Weights of a small transformer language model.
Size: 14 layers, width 96, 3 heads of 32, MLP 192 SwiGLU, vocabulary 8192.
Architecture: RMSNorm before each block, rotary positions, no biases in attention or MLP, untied embeddings.
Each number is 128 + 24 x the weight over its row's rms, rounded and kept within 0 to 255. Layers, rows and columns count from 0. The size above them is the row's rms in percent of the matrix's.

# layer 10 attention output (transposed), 96x96, rms 0.112, rows 4-31, columns 0-95
size [ 95 122 123 119 107 114 112 103 116 116 115 118 108 113 124 110 106 109 135 121 126 109 114 111 113 112 115 110]
[[162 199 110 149 105 149  87 151 137 141 140 151 110 106 121 147 163 136 137 138 164  75 132 110 178 171 141 119 142 137 139 138  90 149 162 125 124 105 146 100 131 121 124 131 131 140  92  84 147 139 143  92 115 128 123 123 133 131 170 139 135  98 154 118 184 117 149 140 174 156 165 180 123 134 157 123 105 149 113 127 119 120 134 103 128 130  94 111 130 127 115 127 135 151 174 126]
 [139  82 118 139 163 134 125 122 138 114 140  95 141 136 115 135 130 139 135 119 132 171 112 160 142 120 127 134  80 124 154  91 154 149 124 114 104  92 135 176 130 120  96  95 128 182 154 117 129 114 161 168 128 124 201  94  88 124 115 133 155 119 132 166 113 161 102 117 108 102 100  92  89 117 116 122 160 127 157 128 146 142 141 101 102 140 176 114 121 155 123 125 120 107 105 155]
 [148 173 123  82  91 116 133  97 127 143 190 116 139 119 107 183 112 119 137 105  88 107 141 151 121 131 161  89 151 133 137 115 106 132 108 121 121  95 161 120 147  91 114 152  91  78 131 138 158  98 144 113 160  97 125 115  95 137 140 164 141 118 118 114 121 116 145 108 124 164 154 129 142 121 102 160 162 129 128 137  95 125 139  98 129  86  88 155 162 133 132 131 126 141  82 139]
 [154 119 136 111 131 116 102  80 123 114 140 114 112 126 193 130 132 135 136 111  91  91 164 116  95 145  97 158 112 147 114 153 139 130 114 138 126 122 115 116 127 129 133 149 147 126  82 155 116 132  89 125 119 136 162 144 144 111 166 100 106 151  89 116 119 164 171 117 152 124 117 144 158 117 114 148  90 129 119 138  80  66 147 155 161 119 105 154 122  71 143 116 140 172 127 152]
 [137 121 156 145 118  88 127 136 148 124  88 154 152 158 122  91 122 117 182 114 150 103 109 105  78 144 151 135 111 107 128 130  78 120 122 123 114 161  72 178  76 171 105 128 143  77 144  94 147 133 139  86 143 143 116 156 118 132  99 126 128 156 135 117 115 122  99 140 126 136 108 147 126 144 148  97 160 118 126 101 108 123 120 113 139 124  84 165 137 105  82 147 128 126 122 149]
 [146  96 153 117 158 126 123 146 107 123 166 155  94 136 107 152 105 126 197 145 101 116 140 126 155 131 159 120 139 117  83  98 140 154 120 167 146 121 147 146 108  85 105 113 139 125 136 122 134 130 118 149 139 129 116 102 149 100 125  72 166 123  97 143  99  84 146 124 144 101 141 125 149 106 142 100 108  72 105 166  91 121 123 105 146 141 158 122 141 100  99  98 107 149 121  87]
 [145 179 160 159 100 148 110 119  90 141 160  97 108 161 126 108 146  84 102 157  99 123 106 120 128 139 106 130  81 129 171 161 139 107 151 146  99 135 115 116 130 139 167 135 117 133 111 153 101 124  98  77 115  99 140 155 154 170 158  98 138 126 131 160 126 154 131 101 144 121 110 157  89 144 161 150 131 116 147 121 137 118 179 137 160 131 147 125 106 132  97 171 156 113 137 124]
 [171 155 152 148 147 166 121 136  98 101 163 114 118 134 148  94 123 121 108 127  95  68 101 121 110 126 143 141  90 147 106 174  97 128 152 167  96 145 115 141 126 126 124 139 114 116 133 109 177  96 117 108 126  92 154 130 120 155  80 140 121 151 107 139 144 145 122 100 154  99 142 198 122 151  95  96 154 129 150 101 151 101 144 149 148  85 120 151 132 110 132 148 133 140 120 124]
 [130 190 138 152 107 141 147 111 132 148 107 134 106  98 112 128 122 125 155 155 148 173 133 136 160 161 138 120 156 147 140 154  87 150 135 116 121 134 121 132 137 168 113 130 153 148  96 108 153 161 117 122 142 149 105  93 143 102 183 103 148 116 177 159 124 114 133 125 108 121 127 148 159 142 143 117 120 112  68 137 139 118 122  98 134 138 152  82 142  90 183 137 106  89 154  95]
 [121 124 117 132 169 153 148 131 106  93 145  94 104 129 141 165 132 121 154 136 147 116  87 150 157  92  94 144 129 131 106  97 115 153 130 114 120 151 170 164 114  93 115 122 125 181  98 117 176 105  87 132 118 147 164 125 131 176 115 157 130  98  97 125 108 108 121 155 148 134 166 136 119 127 125 108 144 112 154  81  99 143 133 126 173  98 159 136 176  98 115 110 129 110 134 109]
 [121 168 147 132  78  99 114 154 137 123 132 122 127 116 150  73 122 119 154 112 138 136 112 108 128 150 140 146 143 128  92 175 124 139 131 154 139 156 129 156 151 123 112 165 103  94 136 100 118  89 125 107 157 110 119 147 168 134 164 157 123 157 136 126 138  81 162 124 132  86 110 156 137 132  99 107 127  95  90 137 101 118 104  98  99 114 126 135  88 121 166 176 122 162 167 159]
 [123 116 151 153 119 114 154 124 131 120 144 123 151 154  99  65 133 125 130 143 106 121 109 109 105 120 154 126 159  84  79  92 103 126 120 132 102 160 128 111 145 111 134 166 144  89 166 130 119  74 116 110 135  76 112 122 107 118 124 126 118 121  96 115  75  92 123 107 152 133 117 165 132 165 117  88 141  72 160 155 136 140 152  93 142 130 100 134 152 145 143 108 123 114  95 117]
 [178 175 141 143 155 137 127 143 120 122 137 117 152 124 119 123 156 121 109 136 168 116 105 101 147 142 165  79 135 107 102 128 120 135 140 129  89 144  88 134 123 128  80  98 124  98 119 103 173  98 127 126 154 132 127  93 101 143 132 115 149  98 103 125  93 200 160 103 165 139 108 146  78 133 101 110 158  80 131 155 142 123 127 114 137 123 128 102 149 119 125 158 144 112 138 157]
 [142 136 129 123 101 148 128 158 142 155 114 181 111 110 132 143 145 114 147 143 168 146 166 139 103 131  98 115 114 127 131 143 103 117 148 141 148 104 108 119 129 102 122  88 132 177 118  91 121 139 170  93 118 155 132 131 120 134  79 185  99 112 183 146 140 159 119 159  94 155 143 107 134 135 143 132  98 118 142  87 113 196 106 148 135 103 130 140 136 156 109 153 168 117 134 110]
 [112  85 132 133 147 113 130 112 115  85 123 103 155 135 142 149 128 153 107  92 140 127 155 122 154 106 158 154 138  96 129 173 155 124 116 125 146  95 149 143 115 110 136 132 131 126 165 126 135 138 168 167 141 160 154 108 130 107 135 107 151 105 119 110 155 102 157 184 144 148 140  57 139  98 118 114 116 116 122 119 115 125  94 112 105 132 160 127 115 127 146  84  79 179 165 159]
 [ 85 142 116 134  87 125 113 116 132 139 115 134  62  92 127 109 111 121 124 117 101 147 103 127 160 129  46 134 157 130 114 152 133 132 125 108  85  98 156 124 105 133 147 134 155 116 121 126  83 115 130 132 117 154 149 144 145  90 177 105  93 123 123 126  95 102 113 118 117 118 156 114 103 125 136  51  97 120  92 157 114 137 102 118 113 134 107 130 140 108 112 107  98 126 136 151]
 [ 95 119 128 113 111 140 121  67  87 163  96 125 132 161  91 141  85 112 132  90 133 169 141 148 114 117 129 129 143 151 165 134 138 137 133 132 152  96 124 134 104 117 167 111 142 134 115 166 134 180 176 137 107 147 153 109 144 130 113  86 139 155 115 132 133 106  87 153  73 100 127  84 144 118 117 122 117 150 104  87 151 156  85 125 149 142 139 115 144 145 133 105 140 101 125 106]
 [122 108 136 151 117 117 159 121 139 127 134 140 194 151 130 160 175 138 101 131 131 123 124 156 118 115 164 112 154  97 114 144  85 125 114 152 107 133 118 160 139 143 133 120 102  86 162 152 140 112 137 160 149 119 163 106 108 144 124  87 145  68  67  93 124 100  92 133  86 174 128  85 159 140 137 151 122 120 122 151  84 136 115 107 115 137 141 141 159 135 125 136 136 131 102 123]
 [100 165 116 131  91 123 129 116 160 147 143  86 145 123 154 126 125 118  74 101 153 184 109 135 135  96 136 124 118  88 146 168 106 106 121  92 108 127 140 106  94 147 125 104 105 105 167 142 143 138 175 124 155  99 156 140 109 100 123 157 118 127 150 124 127 113 107 136 156 136 128  74  86 134 119  88 146  98 134 131 140 154 146 111  90 103 115 132 113 178 128 116  84 109 125 144]
 [109 112 135 132 151 109 158 101 101  87 113 106 127 145 172 135 118 121  62 128 140 116 112 130 148  67 111 138 122 114 153 153 159 122 106  99 102 136 141  82 140 140 139 143 152 136 166 165 135 168 132 135 138 103  93 112 161  86 104 117 120 141 133 141 108 101 132 119 153 112 173 138 119 102 107 124 100 133 132 142 139 118 167 139 141 125 145 139 112 142 136  78  64 119 171 145]
 [125 108 141 118 106 139 125 163 150 156 158 144 141 139 147 116 143 116 110 182 134 155 100 151  88 122 127  95 179  91 121 134 116 106 120 120 102 135  92 120 134 115 135 124 107 136 176 141  70 134 159 113 121 178 131 120 138 133 142 119 118  66  92 134 141  96 156 168 109 122 162  78 124 131 138 124  85  83 133 153 113 126 121 117 137 151 166  98 131 102 104  98 121 137 142 126]
 [108  96 120 114 119 151 110 110 108 129 129 111 158 107 112 174  62 126 104 121  66 126  92 138 113  99 132 130 127 155 128  86 136  95 138 178 153  87 133 176 131 117 133 160 122 119 126 149 113 109 154 153 155 149 143 119 124 135  96 133 135 128 106 133 169 140 116 157 100  78 138  76 135 106 103 105 122 147 112  98 133 147 123 125 126 113 118 141 130 103 192 142 127 153 113 123]
 [ 96 137 136 159 118 132 119 100  92 169 106 134 187 119 126 130 135 133 108 109  92  95 116 124 190 127 129 146 141 183 147 130 128 102 149 135 171 118  97 168 144 152 134 140 152  96  86 141 149 163 168 128 141 146 115 128 134 171 129 109 141 140  85  90 130 107  91 123 145 103 124 126 138 137 146 150  86 169  87 145 138 134 129 124 139 119 131 125 136 172 151 133 148 132 167 134]
 [170 153 133 136 120 123 124 152 156 118 163  88 150 107 125 137 130 147 129 147 185 121 125 139 136 125 175 152 112 138 150 170 129  99 119 107 128 129  98 203 104 142 111 117  91  99 162 127 120 147 167  87 124 158 138 115 147 146 163 119 128 110 142 125 147 101 140 142 134 150 107 125 144 132 140 163 157 151 152 151 111  88 133 127 122 123 176 121 123 108  82 112  94 108 181 144]
 [ 91 123 116 120 176 173 142 111 128  94 121  66 103 124 116 158 109 123 116 132 102 138 144 139 162 138 131 158 149 133 112 118 111 110 134 128 170 144 136 196  95 134 134 124 125 119 140 152 166 122 115 156 164 112 139  86 105 156 151 130 144 126  87 100 140  93 124  93 145 145 125  99  94 128 149 107 138 122 154  89 152 143 172 174 118 116 135  99 147 161 135 117 123 102 146 104]
 [158 125 153 150 169 123 132  95  99 108 111 122 153 125 200  86 165 136 146 128 131 110 110 155 113 154 135 140 116 158 102 180 119 132 130 122  94 128  87 157 139 112 108  81 122 147 115 136 168 177 126  99 115 118 139  92 123 166 139 127 128 100 113 102 125 151 133 153 104  72 168 168 112 136  92 136 147 102 119 118 144  97 137 150 134 104 119 126 145 120 129 126  98 131 155 117]
 [171 153 133  94 126 116  92 145 149 126 154 125 150 119 215 114 116 129  73 122 154 129 114 132 153 119 139 144  66 148 128 123 125 123 133 108 144 112 124 119 162 113  72 123 115 167 128 117 123 133 168 128 126 108 131 118 129 139 109 186 136 143 122 136 165 119 151 148 149 102 121 153 126 131 103 120 122 124 169 121 125 111 149 108 133 103 123 123 101 149 175 111 134 150 191 151]
 [145 140 170 134 109 132  92 128 107 151 178  89  90 161 142  78 103 102 133 157  98 150 119 122 103 142 141 157  91 131 132 172 122  91 138 157 123 144  93 112 104 123 126 118 110 112 160 136 103 165 133  73 134 119 140 129 163 143 133 111 147 173 142 173 152 112 143 106 140  89 122 148  91 145 155 111 120 102 168 113 155 106 157 145 154 119 138 110 106 125 100 121 138 133 137 115]]
# layer 10 attention value, 96x96, rms 0.111, rows 5-31, columns 0-95
size [118 118 118 112 113 113 107 112 113 117 116 109 114 119 105 112 107 122 120 118 109 115 114 109 111 112 107]
[[115 118 151 140 150 133 157 105 142 129 148 127 116 141  97 144 132 125 163 149 171 164 124 126 130 119 114 110  91 122 152  49 125 104 114 138 144  85 161 144 127 114  97  77 156 201 146 142 115 121 152 136 102 108 143 126 124 139 156 134 187 119 149 129 169 171 120 154 108 139 125 102 150 116 167 159 142 130 146 127 101 112 128  87 104 133 145 136 119 117 138 122 160 122 128 153]
 [136 143  92  76  76 121 171 118  97 125 170 153 140  92 106 131 142 171 112 121 100 126 127 122 151 105 105 128 117 141 157 118  96 133  79 140 100 166 138 147 140 111 119 165 130 115 150 153 168 118 139 154 179 127 127  86 120 126 137 140 147 142 120 108  81 130 127 109 127 117 119 134 127 100 128 152 166 128 129 114 127 100 129 127 138 103  79 136 178 174 122 157 145 143  94 149]
 [130 137 125 136 138 122  92 101 125 138 103 135 129 143 130 126 108 148 141 135  87 138 139 133 147 131 132 161 139 136 107 151 161 175 138 135 149 110 105 126 144 127 140 159 101 107 118 157  81 132 121 145  88 162 153  87 167  99 106 123  80 141  98 139  99 159 143 124 147 111 101 127 120 108  76 111 175  98 131 137  89 115 113 161 152 105  97 131 166  63 121 108 132 136 163 165]
 [141 109 146 192 126 149 139 160 137 189 110 133 144 105 148 105 129 115 137 121 172 148  93 103 101 133 119 108 114 157 112 136 127 133 111 124  84 131 121 147 120 145 135  97 128  75 114 105 137 111 105 100 156  81  83 106 114  98 157 145  75 134 170 106 143 122 125 126 145 145 141 112 124 134 138  97 140 102 119 126 113 141  95 125 160 134  93  68 145 116 122 167 133 116  94 139]
 [ 91 128 153 102 123 178 108 141  97 138 163 153 117 145 116 118 148 132 158 107 122  96 134 104 165 118 162 113 161 128 132 132 112 134 143 143 130 149 139 135 118 110  86 110 116 158 150 152  82 129  89  91 131 151  97 124 129 112 136  92 158 129 178 139 108 131 122 116 108  57 114 123  98 113 179 148 123  71 103 170 162 121 132 150 145 109 130 102 148  99 127 154 123 122 130 122]
 [184 168 127 144 105 105 104 110 139 138  99 125 121 149  80 135 133 146  88 152  86 117 148 136 106 145 133 128 105 135 112 132 112 125 141 116 134 101  81 126 135 130 161 143 123 180 113 106 113  82 123  88 114 110 158 122 127 172 166 129  76 133  88 137 101 138 138 117 147 122 115 133 139 131 116  98 107 150 145 129  65 113 153 182 129 125 120  91  79 127 125 135 101 127 117 137]
 [172 172 116 177 118 123 109 130  92  93 106 135 136 121 103 121 102 120 140 170 124 119  88 109 117 152 167 103 125 136 104 112 105 106 155 161 128 122  77 136 133 129 122 127 148 161 137 110 152 120 142 118 102  94 162 107 114 147 107 142  92 142 146 119 131 112 127 113 112 122 120 165 146 127  71 108 166 104 136  97 135  76 126 185 154 129  91 140 155 114 127 170 124 144 106 147]
 [105 114 112 143 150 121 129 129 140 124 185 107 117 125 121 126 131 105 103 104 147 154 145 159 150 175 168 146 127 156 132 179 113 115 128 130 104 152 121 137 113 116 150 118 137 111  68 105 152  98 101  96 156 158 101 137 124 120 141 176 131 102  87 166  77 131 130 125 135  90 102 146 136 164 145 122 102 156 130 148 132 106 146 109 153 114 189 115 143 145 135 135 119  82 146 101]
 [152 159 122 106 149 132 103  94  87 113 128 120 125 108 136  97 133 125 146 160 171  90 140 135 145 102 142 105 140 129 120 102 127 156 146  94 118  99 137 138 115 105  86 127 145 212 129 142 144 147  94 167 127 134 119  76 121 156 153 146 140 130 154 115 134  93 125 143 120 138 181 121 147 130 132 162 122  85 145 108 153 135 136 132 160 105 157 186 160 111 125 143  96 124 132 115]
 [127 140 132 160 101 138 148 170 158 125 108  87 138 130 182 122 153  91 137  89 134 145 103 114 121 137 146 134 158 132 121 178 114 155 125 150 120 124  77 129 137 125 124 159 108  93 109 132 140  76 130  86 131 129 139 138 115 152 133 147 176 146 109 133 131 146 133 133 147  75  97 154 148 113 128 116 153 134 107 113 116  81  94 160 137 121 159  87 129 160 122 182 107 107 133 156]
 [140 153 149 147  98 142 155 154  80 129 115 130 136 149 122 109 182 123 130 122 113 141 105 100 132 152 134 131 152  82 162  83 105 116 115 118 102 145 103 108 121 130 140 145 159 133 173 168 122 115 107  87 161  78 117  91 117 120 168 102 177 122 135 108  99  95 104 126 110 140 159 149 120 147 132  69 122 105  74 141 142 108 118 142 144 110 106 107 146 150 125 132 132 145 113 138]
 [172 167 131 150 136 127 100 130 114 132 153 170 123 119 134 164 158 131 137 151 131 108 120  73 147 152 125  69 135 122 100 122 127 104 117 107 111 117  82 152 128 137  76  80 144 138 114 127 164  78 115 100 136 103 134 108 128 139 147 114 162  96 109 104  75 133 129 114 138 158  74 141 153 132 125 112 134 137 124 134  93  85 146 114 141 140 115 134 168 155 137 148 152 116 106 141]
 [154 105 121 118 129 133 109 154 153 144 121 149 133  85 142 122 117 134 129 114 139 138 128 175 117 113 104  85  82 130 113 147 138 127 126 134 120 117 113 121 119 123  76 127 139 142 126  68 137 124 146 172 155 101 116 185 127 139  74 152  59 130 173 157 116 156 133 140 143 143 130 118 128 157 165 123  74 100 137 104 126 171 128 107 114 116 151 140 131 185 120 124 138 132 113 118]
 [ 78 116 145 106 149 128 152 110 114 128 137  98 124 133 169 139 148  93 137 118 178 130 180  82 136  79 144 117 139  92 126 154 142 116 140 157 100 120 158 142 129 106 123 128 133 106 153 154 141 162 158 139 106 156 143 158 136 121 140 128 142 134 149 113 156 137 136 185 121 119 107  96  65 111 103 153 153  83 137 143 156 132 106 112 100 139 149 145 127 117 138 110 123 149 167 171]
 [ 94 179 114 122  99 119 119 135 146 103 118  95 113 170 174 114 122  99 146  88 160 126 136 173 150 164 106 150 164 146 123 150 130 118 104  82 119  89 149 130 108  98 164 164 135 113 154 163 115 163 137  72 116 152 137 154 140 126 140 131 112 127 123 137 118 155 130 148 150  94 162 131 166 142 160  94 104 138 150 137 140 176 109 130 140 115 133 159 132 121 128 113 136 102 124 161]
 [112  92 130  91 139 122 148  82 118 106 132 121 131 122 102 145 134  79 109 127 139 145 149 164 123 105 169 124  98 158 127 158 144 118 144 105 111 142 183 128 117 100 161 116 170 137 116 135 116 154 154 136 117 160 145 149 141 131  99 131 114 131 114 133 164 104 116 141 140  64 117 101 120 115 148 151  65 131 137 132 157 165  97  89 116 121 115  62 113  97 134 114 157 122 118 114]
 [141 128 169 109  99 137 154 127 130 116 138 140 129 148 128 160 180 139 149 189 152 160 159 139 146  77 124 118 124 103 156 152 125 114 107 153  61 166 168 145 129 124 140  91 124 102 159 125 171 119 105 141 125  85 133  90 158 143 152 122 143 115  98  93 132 115 113 106 120 164 102 130  79 135 141 118 148  79 104 143 140 123 116 118 103 129 114 146 152 130 121 155 125 149 118 135]
 [110 156 118 143  81  91 148 116 150 147 152  92 124 144 175 141 123  89 111 132 170 151 148 110 101 123 115 116  90  96 173 134 109  86 121 100 106 115 133 122 111 121 118 136 151 114 153 171 186 160 191 116 140  76 138 151 118 148 139 129 126 135 125 110 115 140 125 156 152 141 165 114 128 132 120 123 141 148 124 138 131 110 138 104 113  89 102 146 101 175 142 134 121  96  99 149]
 [ 79 137 120 119 132  95 113 128  83 115 125 112 120 169 157 145  94 116  91 134 107 122 128  99 135 104 129 158 111 106 137 145 133 112 161 111 130 110 142 117 125 132 168 131 175 149 165 147 125 192 127 124 102 119 119 164 120 117 143 127 140 135 126 140 125  93 121 157 128 125 187 137 109 118  61 151 153 137  95 130 125 113 127 140 124 139  93 156 102 129 143  93  86 102 188 144]
 [144 104 154 117 100 144 117 181 142  99 152 128 121 187 168 140 163 172 127 134 117 138 174 150 117 108 109  76 153 112 117 147  87 125 116 114  73 132 117 126 127 135 118 111 118 133 169 146 135 158 136  90 145 148 154 122 110 155 135 108 119 113 108 168 143 148 146 141 130 162 139 107  66 143 146 124  82  89 100 143 145 132 111 107 111 104 145 129 139 129 120 102 105 120 154 135]
 [118 103 116 119 103 130 167 129  98  71 111 124 129  98 120 142 119 105 188 148 117 130 111 147 143  86 132 135 136 142 120 112 103 112 134 155 141  99 162 133 129 113 133 171 145 119 150 165 128 156 150 134 143 155 120 102 151 164  71 152 151  98 127 143 182 137 135 142 140  93  99  93  96 105 117 146 113 129 163  89 161 121 140 107 115 146 103 114 135  82 135 170 132 163 111 128]
 [129 142 134 121 125  95 161  82 123 181  92 153 128 136 138 151 133  96 137 133 147 134 116 137 171 139 160 116 128 152  96 170 148 126 110 111 136 150 132 142 130 135 164 140 150  81 120 108 127 120 140 156 105 137 110 135 169 141 142 143 130 127  60 126 178  98 124  85 147  93 108 155  96 114 128 170 102 130 141 100 160 110 184 119 116 160 115 112 102 113 134 139 128 168 140 116]
 [129 134 171 116 144 119 186 120 126 152 165 102 128 129 132 125 109 175  87 157 184 116 138 109  95 120 136 105 123 131  92 166 117 126  87 139  78 153  96 161 135 145 117  77  97 118 115 128 136 110 162 122 128 121 123  91 137 145 148 138  89 140 138 139 126 165 138 134 135 165 120 133  79 110 137 161 180 148 132 123 112 101 123 134 128 142 167 129 123 153 132 136 107 104 173 129]
 [ 95 133 118 150 123 137 144  75  87  89 109  99 110 143  85  98 127 122 141 178 163 100 174 116 138 126 158 129 131 112 120  99 157 114 129 116 139 118 117 143 127 124  99 108 145 113  99 181 139 183 121 154 133 108 111  86 115 170 121 126 160 140 127  74 128  72 135 120 104 123 132 136 115 119 141 127 119 139 144 119 177 135 180 127 134 112 132 133 105 138 137 179 133 124 141 122]
 [173 113 142 166 171 110 138  92 115 103 135 136 124 139 162 137 128 163 121 160 117 171 131 122 119 175 173 100 131 163  83 146 121 124 140 141 123 100 117 157 134 124 106  99 138 142  88 115 179 140 111 154  89 112 130 146 115 145 118 139 115 132 110 129 132 126 134 112 102  99 121 160 105 126 108 163 151  62  87 102 106  93 106 143 144 124  95 138 152 113 134  81 138 106 148 128]
 [152 141 110 125 137 113 111 124 140 117 145 117 133 118 195 135 105 139 104 144 168 142  89 106 135 152 130 111  70 139 118 124 102 136 150 148 159 115  92 120 144 139  71 143 146 145 152 117 105 130 172 167 125 105 148 141 104 147 118 121 160 145 115 152 171 148 136 164 146 137 107 140  98 116  96 151 181 123 139 101 130  50 164 133 120 132 118 126 125 130 133 115 113 120 169 144]
 [142 128 135 169  99 126 121 119 144 125 117 108 126 162 108 121 107 147  86 125 101 141 146 117  80 158 174 116  95 118  91 130  93 126 141 138 144 111  60 105 125 138 115 111 123 161 135 144  95 132 153  64 141 130 150 144 109 160 131 119  83 152 139 153 118 128 148 120 121 102 121 131 103 121 139 110 107 131 145 131 127  94 113 171 147  92 100  60  84 112 130 148 117 112 116 151]]
# layer 10 attention query, 96x96, rms 0.0911, rows 32-40, columns 0-95
size [ 86  78  67  82  88  83  83  79  82]
[[ 82 153  54  83 116 107 118 129  97 100 111 143  96 117 161 119 118 155  97 122 147 142 114 151 158 126 121 144 149 111 132 108  99 160 104 166 137 145 140 102 121 127 120 117  99  99 123 107 134 134 154 140 129 102 117 141 111 139 169 131 149 168  62 109 144 177 141 131 106 142 136 114 110 162 134  98  99  67 131 151 109 102 123 131 153 123 135 134 104 129 115  94 141 120 106 107]
 [123 121 161 148 116 121 178 126 151 176 138 101 128 110  91 157 133  79 111 113  91 128 154 135 113 147  71 137 106 129 145 141 136  78 121 116 129 164  98 141 142 120 164 148 117 136 111 133 141 139 110 145 117 160 112 146 114  96 151 158 123 128 175 171 133  82 169 145 164 156 112 136 129 109 158 139 151 153 103 130  81 137 119 137 101 180 121 115 130  88 129 108 147 138 132 127]
 [100  96 154 123 132  88 168 125 144 133 101 106 116 149  91 136 105 101 111 108 135 139 148 180 130 123  62 124 113 132 158 130 119  66 126 151 138 119 120 164  77 126 155 135 108 125 151 146 146 117 113 115 108 172 114 120 101 125 129  90 114 166 157 100 171 111 153 121 145 127 144 114  89 125 176 149 149 153 118 116 108 144 128 144 148 150 168 103 165 117 121 103 132 122 141 111]
 [164 131 123 198 140 170 117 158 136 131 101 132 153 173 146 152 161 113 167 122 124 105 134 116 122 133 173  94 114 162 156  93 125 170 125 109 118 151 130 111 141 130 140 160 128 151 138 134 107 127 126 144 130 116 155 136 149 102 101 155 152  96 156 176  95 129 111 118 142 140 111 124 145 122 117  93 102 130 107 127 148 111 123 131  94 114  73 157 136 116 154 136  68 164 113 156]
 [141 130 174 174 101 137 183 148 150 128 127 127 149 158 139 117 134  67 117 119 142 106 156 153 119 137 113 120 142 177 150 104  95 113  96  94 127 157 113 161 156  96 154 149 123 161 121 149 133 139  93 140 110 147 126 132 161 117 112 139 149 116 153 178 145 101 158 120 150 145 111 103 135 131 131 146 105 158  84 101 105 127 120 165 116 139  85 145 132 105 168 148  98 151 144 133]
 [141 125 119 126 186 135  91 138 113 168 122 139 146 122 103 138 181 166 121 136  96 135  99  83 129 115 165 143 108  91 120 130 167 160 152 135 130  94 129  56 111 137 122 118 145 119 137 105 144 106 164 151 100 120 188 142 126 110 102 158 118 114 147 116 125 135 114 101 126 109 140 169 113 139 139 138 112  78 144 156 160 123 128 100 106 102 116 116 105 128 117 132 125 164 116 166]
 [115 123 122 115 148 106 100 139 106 109 122 152 152 143 131 142 119 164 114 140 120 139  98 124 113 144 121 113 135 113  82 117 164 111 219 130 138  91 163  94  94 106 144 111 137 117 150 160 169 113 163 140 137 143 115 131  68 110 133 143 138 102 117 123  83 182 114 146 110 107 126 139 105 110 133 151 113 129 121 155 182 153 143  92 129 113 161 112 137 132 117 134 131 123 110 172]
 [128 159 101  78 127 104 123  82 136 155 136 139 105  95  99 157 167 144 103 146 147 151 144 135 121 140 111 137 161 131 129 141  56 134  97 131 133 142 120 105 127 156 111 150 139 142 140 103 117 156 117 113 123 108 125  96 114 164 111 121 107 153 116  85  93 118 124 127 164 134 153  89 151 174 108 152 141 124 146 154 135 117 112 127 178 152 133  88  99 137 111 139 155 104 153  74]
 [146 109 100 132 136  91 155 159 118 153 118 162 120 101 141 147 175  92  87 147 113 109 121 162 158 142 130 148 109  96 110 112 146 162 107 154 124 130 126 130  96 165 113 128 179 124  90 170 145 167 133 137 116 143 138 177 106 128 121 119 157 131 147 136 128 178  84 111 141 114 133 118 100 102 106 131 122  75 149 161 123 122 110 130 124 101 135 146 108 110  74 130 138 163 135 103]]
# layer 10 attention key, 96x96, rms 0.0975, rows 32-39, columns 0-95
size [ 76  77  71  67  86  92  97  62]
[[113 130 157 188 117 135 155 122 182 114 152 137 147 135 112 163 104 115 126  78 145 133 125 122 114 133 128  96 124 172 153 122 139  82 124 107 133 155  75 167 114 138 155 124 135 136 125 166 128 118 140 171 131 143  88 120 151 139 133 153 162 120 188 140 117  82 172  88 108 119 127 144 142  89 143 119 143 170 144 105  96 152 139 113 110 141 106 119 117 139 125 146 153 129 138 145]
 [111 106  92 133 151 127 135 146 110 118 162 111  93 130 133 128 153 158 111 110 181 140 106 134 125 114 129 134 142  86 107 127 151 117 150 129 145 104 125  85 165 170  74 127 126 112 126 112 158 147 122 110 121  78 143 131 112 132 133 140 147 138 130  58 115 176  99 134  96 117 145 117 145 131 138 168 125 123 157 170 150  96 113  74 133  98 171 107 139 132 135 100 152 126  98 143]
 [149  81 111 141 164 116 157 126  97 133 119 142 115 124 139 147 136 142 125 103 123 139 116  94 152 150 158 148 135 102 130 108 127  93 121 117 157 128  97  89 126 195  92 136 144 143 139  91 133 150 150 134 160  94 145 150 102 132  87 140 149 132 111  95 117 136  83 130 140 155 130  99 105 111 102 120 129 110  88 178 123 111  97 121 167 106 152  87  82 136  89 118 137 161 108 113]
 [127 162 137 125 110 146 104 138 114 100 121 120 180 166 124 103 102 131 146 146 146 139 177 164 109 116 102 111  99 134 137 158 150 183 142 117 104  90 147 149 140  86 149 153 124 118 114 138 126 143 124  96 111 143 121 107 140  97 157  89 120 114 148 138 148 107 138  86 103 122 132 160 135 158 142 131 123 122 130  78 103 149 166 141 104 162 123 131 189 148 178 134  91 111 119 153]
 [130 137 128 127 117 148 130 129 128 121  97 122 198 151 125  96  97 125 134 126 140 123 164 140 109 137 141 116 109 123 140 146 164 135 160 113  85 100 155 181 166  87 125 133 106 109 139 128 111 152  91 117  96 139 118 110 155  87 161  93 141 107 135 128 149  99 152 109 100  98 100 144 131 145 140 127 122 119 140 115 107 156 157 118  89 146 123 130 168 115 210 124 117 110 121 172]
 [ 90 165 127 105 138 141 123 145 105 134 149 135  93 112 143 148 164 128 145 117 147 136 100 122 145 121 107 135 128 135 131 108  95 139  42 127 140 135 119  63  95 159 110 151 158 111  94 119 118 134 184  98 161 112 150 129 104 139 110 124 119 142 100 143 114 155  77 117 141 140 140 113 111 105 118 108 124 143  63 105 145 103 114 146 169 122 129 151 133 138  93  96 123 139 125 108]
 [128 151 146  97 129 102 140  98 117 163 130 142  86 114 141 170 148 146 126  86 101 126 128  88 141 126 153 137 143 133 148 132  75  94  82 105 150 115  96 123  89 150 131 148 119 118  92 136 108 105 132 132 180 152 136 153 139 118  88 106 163 170 152 150 113 120 115 141 178 164 155 103 129 101 126 115 144 135  89 130 120 127  96 132 143 139  98 124  72 135  92 154 129 136 121 110]
 [146 131 152 154 154  97 126 146 132 139 115 163  90 132 134  97 142 113 131 169 132 157  72  83 173 115 119 138 157 123 110 124 135 134 124 180 156 138 126 131  91 148 141  99 142 110 131 180 135 121 140 125 128 114 116 126 132 177  94 143 120 129  97 135 108 119  97 189 160 125 127  91 134 118  94 136 161 122 139 126 156 115 113 122 154 125 122 112 110 105  75 120 128 164 182 104]]